From a checkpoint of a small transformer trained on Wikipedia.
Size: 13 layers, width 704, 11 heads of 64, MLP 1856 SwiGLU, vocabulary 16514, 88.5M parameters.
Architecture: RMSNorm before each block, rotary positions.
Training: a variant of Muon for these matrices, 6810 steps.
Each number is 500 + 50 x the weight over its row's rms, rounded and kept within 0 to 999. Layers, rows and columns count from 0. Numbers have three digits each. The size before them is the row's rms in percent of the matrix's.

# gate: layer 4 MLP gate, 1856x704, rms 0.111, rows 1255-1278, columns 528-615
# up: layer 4 MLP up, 1856x704, rms 0.117, rows 1255-1277, columns 528-615
# down: layer 4 MLP down (transposed), 1856x704, rms 0.0783, rows 1255-1277, columns 528-615
gate1255 095:478513463530415537396432432558499598546502462432523468564528462533414506542509541540411493520550522587494487504501431496501496547500446573456502525584601541543554490406484487569496531551479513580529495528482529505539515496522559535481554589500547462410503532552467
up1255 094:459473503474540500493562411492449538497364520422481527511561494526547458474452499552479459595429558476547499509496504534536527467486494613546484586515496541469439574496509522477523582509563466530531538528527520486441528455513527484523439513450523460411565472524486
down1255 094:523472598453427485410472445573567460511541549547559472405422486398538508431529512451521496535500436451487507549462536543557467410433466480435579453485535483543528393533507533491543451503537443448536536462564481445513575420486520521457508548525525536492539462502511
gate1256 104:526618502516492493512520546441423491477505533510451465477542549399451438473418547556516530471567587477442453406439565473517528472587549515421420449484510527473488515523566554519540472501449523550411504458406480547484507546498469478535421537510410567563591520497601
up1256 104:481576502518530479430495519445442589488498433478470540485573525469560467471537474469477539570514605448426601574533533492539454589502472466466503503575458566526433527486379416497442473543563565518607484494494572542471491597468480500488516417543464441551550501482501
down1256 105:544560607447469399560584571499544405454465454417540467494430564495562504398562553463554460511491557520435461475467537631522537458496500474542481445482488471563488454513569630456541467445530549477455496546555484638613459603541476526560435525610432628451534475462455
gate1257 102:519466515476433484438480495478569464513465516433430552612544432538421498443491558427547438419496502457524480450527595512532377502521446436643539523486516575581587520523485486458450453472517467537498485459427408447654442406495540514595526564544451388510518568583475
up1257 102:514464460537441526431382560524564531509526408526489505568498416502454407543543505477441511475532509564532476529569486561525452508498489464502463427583481434475518499441534532441511477492588523468473576510550465432600338535636510490583618516511475480491542525492585
down1257 104:539528594522525553471488490430515557607491479425487639524476512552467441478430539484461525552515558406600480545438476488482517456443585536490497525512508435547468574391525561464513593392512559471489421449528549483606459420433445527440501451476417507537497497535567
gate1258 098:511533513435470438530541426462552600570541583534493410456548707593514458436500414455551509481531498493512493479593438431475480434526454409404512516531492560540507477594524526406423599496534554492427490474499481483495478531546488519466517509496499542566454496505493
up1258 100:482415512411358465595412508475529524504533472510582425430417510518499439446502545520379485516610444480556521449471551612426509543470523539484437566534471492493538418496494509559433483474483456503511488539557514527548527478479387489472409544463544532554483475464509
down1258 105:470493534502544490514441490478467536509452501480539538564489379502525493447625443585482520485531561473524395487431527575480443506536551486508505437585527463410496497508448466579416502476526555620458519535543486465471591506441516471586545546517510519524535538490491
gate1259 095:552499581505520472562494477561449539549535480500421482440519461448567478554455521502471552477545465564521580537491505460505492534554439517557568495426428466510600540591490553474519495579575542456514483506453537493422498527422490534515518504512496535500398495613522
up1259 097:494502461526479525519445503512484524524433498634579511443490514530493531536548452553497559479407510554556528548525570488583578556524471529460516552479420436464566486551556537537529571473521507522469440561535501494507577457489537417510525586601485468475448482544581
down1259 088:517485516542466549446472540528625428522494471495436569592455502560512472568509478525521428639490408398522575591471466517480490467522527553478476434537507472537521511438463501477523504424582478523612576542516505477424487500450503436552488494506545439484479444442497
gate1260 098:422497508501497567526568555492452457531492506560491485518472577552522444486425500501464436491494579474467518477493442477441495479496490488458517476441526425521522441483598607511534536521568573452542528530456586526510500501458561451584511558468515430469635484638506
up1260 094:530480469518494535459391458521512487447507518550440429607609532472465504618421519484486535503448583421491481406431438617560545481434487476524488553472630593531494557484437488472514546456484462404441385465489430554584520495506417506561536403573546599562465458549428
down1260 097:518580457574498597568498397475478527517523491425575462490560478535542470557471500519487493483458494573605491520556553571542492495550414433485469624466504510498502440483506548486505502533508546413418543603457516550602470599519539473590522440435559446495490610448545
gate1261 100:522502616437467489495390540451494479531486501495508573534528475507451499414543518421545448558429600591464543486580449396494466567366469547514469509509580462498460453491484459471508496419491503545488448510486554561516515488553439449456452523521412513482454452570538
up1261 098:437435463393407441514459521546501507494519448550493438619514575504451519494512491573445553529470522533465558537468505550555515507497504484538407458545423456424601404423505500502479507470478490463549535458554496522543521451643514493479530517412458532456557456557505
down1261 097:537547502594466540461651473489504476488500452479446420498509434490440507520603588381621394616538492450540438633529579522554490429434486530460540512496525555555460459434531546572459505524438418451493564588423506510505481571407497473416426453537490521518489499538561
gate1262 096:457496547493446468499528487458549453423474466510634545547453519413556503577489411524436482426523486464479548500504501522485496537490502400499450538566436446575517449389496491473459467517504507504473480523498563541567487538466561533520374512536479519453486504483507
up1262 098:509500503436457516430524513360479506519516427521518427392597585559454535495470505515550557440342529409507568418431503485470551600503450494481556520465502562485453515415486470527515522553517539593525501546506452514483434517543568502498440479486534512511437442491556
down1262 103:572480544496526434555430513457519456592534433567392507626509483484422444484508495467533477518509522478389544551482429494395391491662393423514483512499537540575543530484536392572554536503520493534534506519488567507432484529481521539521491429517474522399414567538544
gate1263 099:482520584514498560510452519602494436497493452478378575463429504401428527536476536600472386468428493469558500483525466448480501394564506508391604513400520558444373490509538434474511534523517507496521528449456491524510503462533564495558487419487509460459450390558517
up1263 098:484497493470447484576510489618498513410497450485408461466497524600543476519530533481534548504490510628510396565490547540526543457602505358572530539572490464548488477494482502481563486559445445584622481539508515606478595424463569529427443439483423483508464473462543
down1263 103:429493576654581458488555438511525456585455484534463446503494479586503512462514504546376448418475391498561520456523489500529466655516493433497446449500514446462442428483531555518424551501422546479530530513433494522524407534588441530400569432461576501447443531477505
gate1264 102:521476440479537441428422516491455510606461527524501525481520466515562510479498448470469514453553461508510465483570432462490529472480575523556436500498571509584578671612525445509440478540463398564505519496500508560445566481458499470517437563445531502489459508565576
up1264 102:600605494508513456482452487501525537589534401555364519574452474442449480458500427486557538501464434500387396440513489394587461531464465454459467504484507479516561472504385480555465499547486453461535389502393499433426487483565522419530424586459498460471481530566419
down1264 105:567538537591522602506560567517585450496557487576528514553532557392489460597468520477563503539520490500426504575430434519444469550467495525575487561583456493432494473538478578479490496457461494507477452541532551525554504507500566597498459465498520508458562477445477
gate1265 086:573543471436525483486580475503551540523471533477592531484482438500557504592456479524460497498501537524513463555505499476468489433476420521565385537564587451483493451428494518467394431435542462473482525464537410485471611564604462549472504558529455518488550510453511
up1265 088:511395504597533610516541569533562510469484507481504468490563554552404588527530502575430510490515579527426540437518563528582464511390469497462521447501544605531542518564468504490580429466490573463560504490491422543513485604563413452497417578637554500442592479509514
down1265 086:474535521522532519534523424473452480452503508557478506545496388507574541521503523559529477542538527492555543585556543550484470489522520482527468463582487450488420455314479514476541384500387520586485552551510525438377544613598393477560516521471487438570618513415523
gate1266 094:453445497403524451386447449497466494502511530521503482553503527553456502445457486462514492533510479487469519521512530472602510467486620508488503508484533457520439477519429534478448448485453572480479464527563512501593427485469521456542578421460529407552441457402481
up1266 096:504440484517575483494425417528540623613511515546485584537529494541491429424510485486469423454344466429465494500587485510530466479546444520554472491357507445541427472482480494506474514513446450468544458468500436475528437503564475540522490455478476450506575485452426
down1266 097:574495583438475565427516451484408569529567511560509505515466616457487420432455500514464490489507495524483469562399587506532489574392493532541477558594462424486554550470417522468539476508420526446398458522518549483444613519416518549439473481473454536521554518441485
gate1267 104:448439495547524420517489573498492384543411525543461451469505449512516424478520565430539594515596491458449531559542453546522500446528436548533448517436453427501497448479497528433472489502448501491528426458542555464565497519495523549493477520576460545474576479525513
up1267 108:438443540523516390553642470636466462449551509474470492506420499466501522508508432519445531515498468558625579545469534445489513419477552485620541477426612618563492526463491493432494541504518477518531460481560523493503589469485464524507572522505496451384477491478526
down1267 105:426498421511467494482516423469492491480503523529490510496614479525437421520481498463511433567512590473437548484523489535546539539466482521518500508439519522494450481515428512529604515490546497519547489466590513563468447570581500505513479507455424496485514437532551
gate1268 105:584594434522399527481452455492665479441530387530492484495415505521463467602532473651396496624515403550487476625518358424455426427520533571538498478448412506503571526489542498522474506466482421450488543460492617538480532501437551535466449530517498431452405440532526
up1268 107:454499439494555462526456530564425507495490558404478580517592512464503533507563483473531560484471572417415492385544574519510523519499440429437434464505564418556451452591450558539542433541498506470517600488497439540532444533605457504416461483461474404485537544466326
down1268 084:527452547464442570526442496383459556508542533519522488522446430540505524538566558491498427486528452495529392569396472472501499435548595563561582570463436538439563396471486586526437518477480391537540528525568493467462521471497539537538561443521483520515435482485515
gate1269 102:510460580454507534546560531501597467519450438544529472598509562565388535476569556412427448604477492502567443453587549492517526552440428442467460480415554454417486514535527532466466532472558526518422570436529481505599477441517474587441508474492503519423345463504520
up1269 102:502531564534517509504527547498453585535438493455503496527500453442539509550433431453523576486484470457572600467479522475475467442476449530533507496530386481558522465572509463605599462591535453521388521426463494585547508524505446499478512536475545423516464454425578
down1269 104:543436627597639531531462434488530538508487522430582563474467416466516568507522501467611508492542517474524438560600520416506465509429415525402494496522376429421494521562562563498513506514487519468509564496491521537492440585487619547542452506436513561556510558627512
gate1270 097:462509531492514521516439507553564548527450550485473491448494450481501490544553428539498538467463522620494589483522455411508537501513522504498484526473373508505516466468474557502530429445428563437537546468501463494589559553420434482558445500476494444543488450510555
up1270 096:460516522413475464441497428535483463523522461584501540430444483513518482490440571466525542493465523473581507461468541477415501466538452586540417580566530416496512474519511473494600509504562474502560638379531474491454449468491563543478464477492561583495568487504492
down1270 098:524471529504495443531483462450546548543432506538497483543584525537504509488495434525459516469465396431524446411547451522469512453524530442517555545452537573380414568576558489447529590475392523461517511486485427464464472526419468523582508500532411583492423402549584
gate1271 104:524495427515570504489498439535502544561537472458465443513542477495445564466484523374589529518443498533453445445594536543493460604525504435524513472517436461499442580456462520564470462465561441534406410496494541557431565458532527554541463565552512500515471511529439
up1271 105:512506621463378478495427498494485523443512534574500560480437464544480485562516590501526568446487474514497480450513447569518640480575492560586442461431538537483579478469563486462539574464519484622481504419428456486481430470620506460523428493480480513536470549421456
down1271 101:562428545521508483505535443507459523529478537488616596418557543486380440509474423504400562436420509475545404484439501581533546498448501597495552486406479507500471476464504381482505577523460449647500422436541496480467587468459547491369511408546481520509529469507510
gate1272 108:540491514551511583482515584493565475535557552429517485574542570492503485550489499503521531538504418534494542517507439442506532427540524535611558508521491443570479503598479523556513493551483527396550456514440473474410418540555541476543429392389523526440496456500561
up1272 105:557492456482445510428564522480474502445420450524397524511494488496481511568582573476521463413461453436572491431549557481407555549529541496393429464521469449566367483552456485439507460516442438540581554571483401530521390507486485525574409478536532499543490589545715
down1272 104:463524525554408497519489553461536434435523457504578442519541542485560526371498495414558494550602630583388472505479500508551578505391504563570494580417551562547504414465481486535447435474412542543491582577526550512522461524563522504564465504443510515508536581509487
gate1273 105:499451537543500468522538509463470537536606473582519470457499378555485444464549461458550492503466527470459466476408455468429471472386476514601455419534432551615549474552476514462485440511475420546533497513538548443537524461453506519535445511531382464486496451498491
up1273 102:513523519509471541447500512497562544469444518409404499452499503470446480572514514586534532542505463514444462391532495418478492538424483542441539557423454551476496474516487528489426561512462537497499512467427400481487476567579500419462546553482460425452598569447486
down1273 097:479472540461596540494520495451510489507422476494440555516442593466478502527451457525479479613440477503562573494604467449526570548446515394492556454414498457460366508502485585556601529532542448424498467527526519555438476475525434512457674512465526526510491478514590
gate1274 105:502543427524466584498455459324528509553555517524473476532502507620402481513467420530525602495517461512545501469468474561457465536507515507548574540490493538492482526510499497571456552501407520468527483423470568546451552456529585544560500474624459470521548474605484
up1274 101:545539484557500447543564466463472436466486528513407482537506544518491521459427540502605525585416496425475524458534457491561535573494450518465517518559530430360526480520423529594421461510486646454531548483474504450563469445515464455595553492490497537481463493546461
down1274 105:432388542492482541501463521445589545523585424434485475423486445543485438486432512584482404550585405528462509433447450522485518486544463475504517491453493502443497509553515470482511514490546542421573469511490467526507595514437504471448567512480492487464453512485473
gate1275 098:522373501536543453542457578452588507574511555448548502515584462504463467526494446436472472513476512477610507531491522479484466426437430519496507461557482526511439463511517469504545460493443446463517536466472505558440426524550570445480479495508424473557541498510505
up1275 100:558536584512480469368524571545462524514399537571563555530511507480542587414426563537456466527427510524482438563495503515576458519510487589496520532518478441501491514442540491530425524435506557492458504515500447490517472465563430457560508537576452447553504537559490
down1275 101:469458526462469553491544469477494559504419464517480491528501425441525565460396463539546486509580514481452523575524515508489536374465456430603413448463567500423518473537503554526519370501480492467522469508447476502502448465495473498509481589485561479456494492464418
gate1276 100:577548496495489452564535553544564519532467510602571463441450519506461466531468461588582472489503488590452486603444542496537555532482532551593471516500553499464478546443535454480519446403490526534509518481555599437529525437434492527430534531383530491370502519499431
up1276 105:438567506409573604478507537561580532479527519422506484433606547494541473476502429545490395459482547496476591477584540512527528530446519464530505467506548548464505436447518490440504493427553483546478542555447482509451448511475547553505531558518527435546501515498456
down1276 102:584472484392445553534546524497521528521487426468576467592581437545556420511488619433451519463556517457559479500489495548464454560513511448469466505491441480467469507573461387357449415451397430511546495492549505451473495390527598467517486498580544581511459446553483
gate1277 099:527491473455508479429536551521536415463497578500447519593536453489572603474547464489597505487452516524465549559532433539525418570555489432573574467518453570403482416551552514530488458559541470492542506594432568569511572490532565475590580546486416585451486502496512
up1277 102:555477488547589516409555556507538540494607561529490442506491453508502496556507492587525461473483556462448474352495512440476473518539553567524506533447554406456528471444481443533508586486539525444565523502455470484480518538482491568456616532505503513503523623494533
down1277 101:506470521499535544505489575449434573527444523607464592454504517533531434480544434529482459423426469500466486496566452397489532558505478564494465482552517409403412509470453545475514468447494511439434484518548479522457590457550527534558491471539467481563466496524566
gate1278 101:481542505496525520381524473495531553520468404488492483426483460573456413438523534402538439542533530499403527591535549511519471501592526487491429508454512565490643432526447507427454510456421411492452461519559424516483458521406515504490478488448521548568531498496489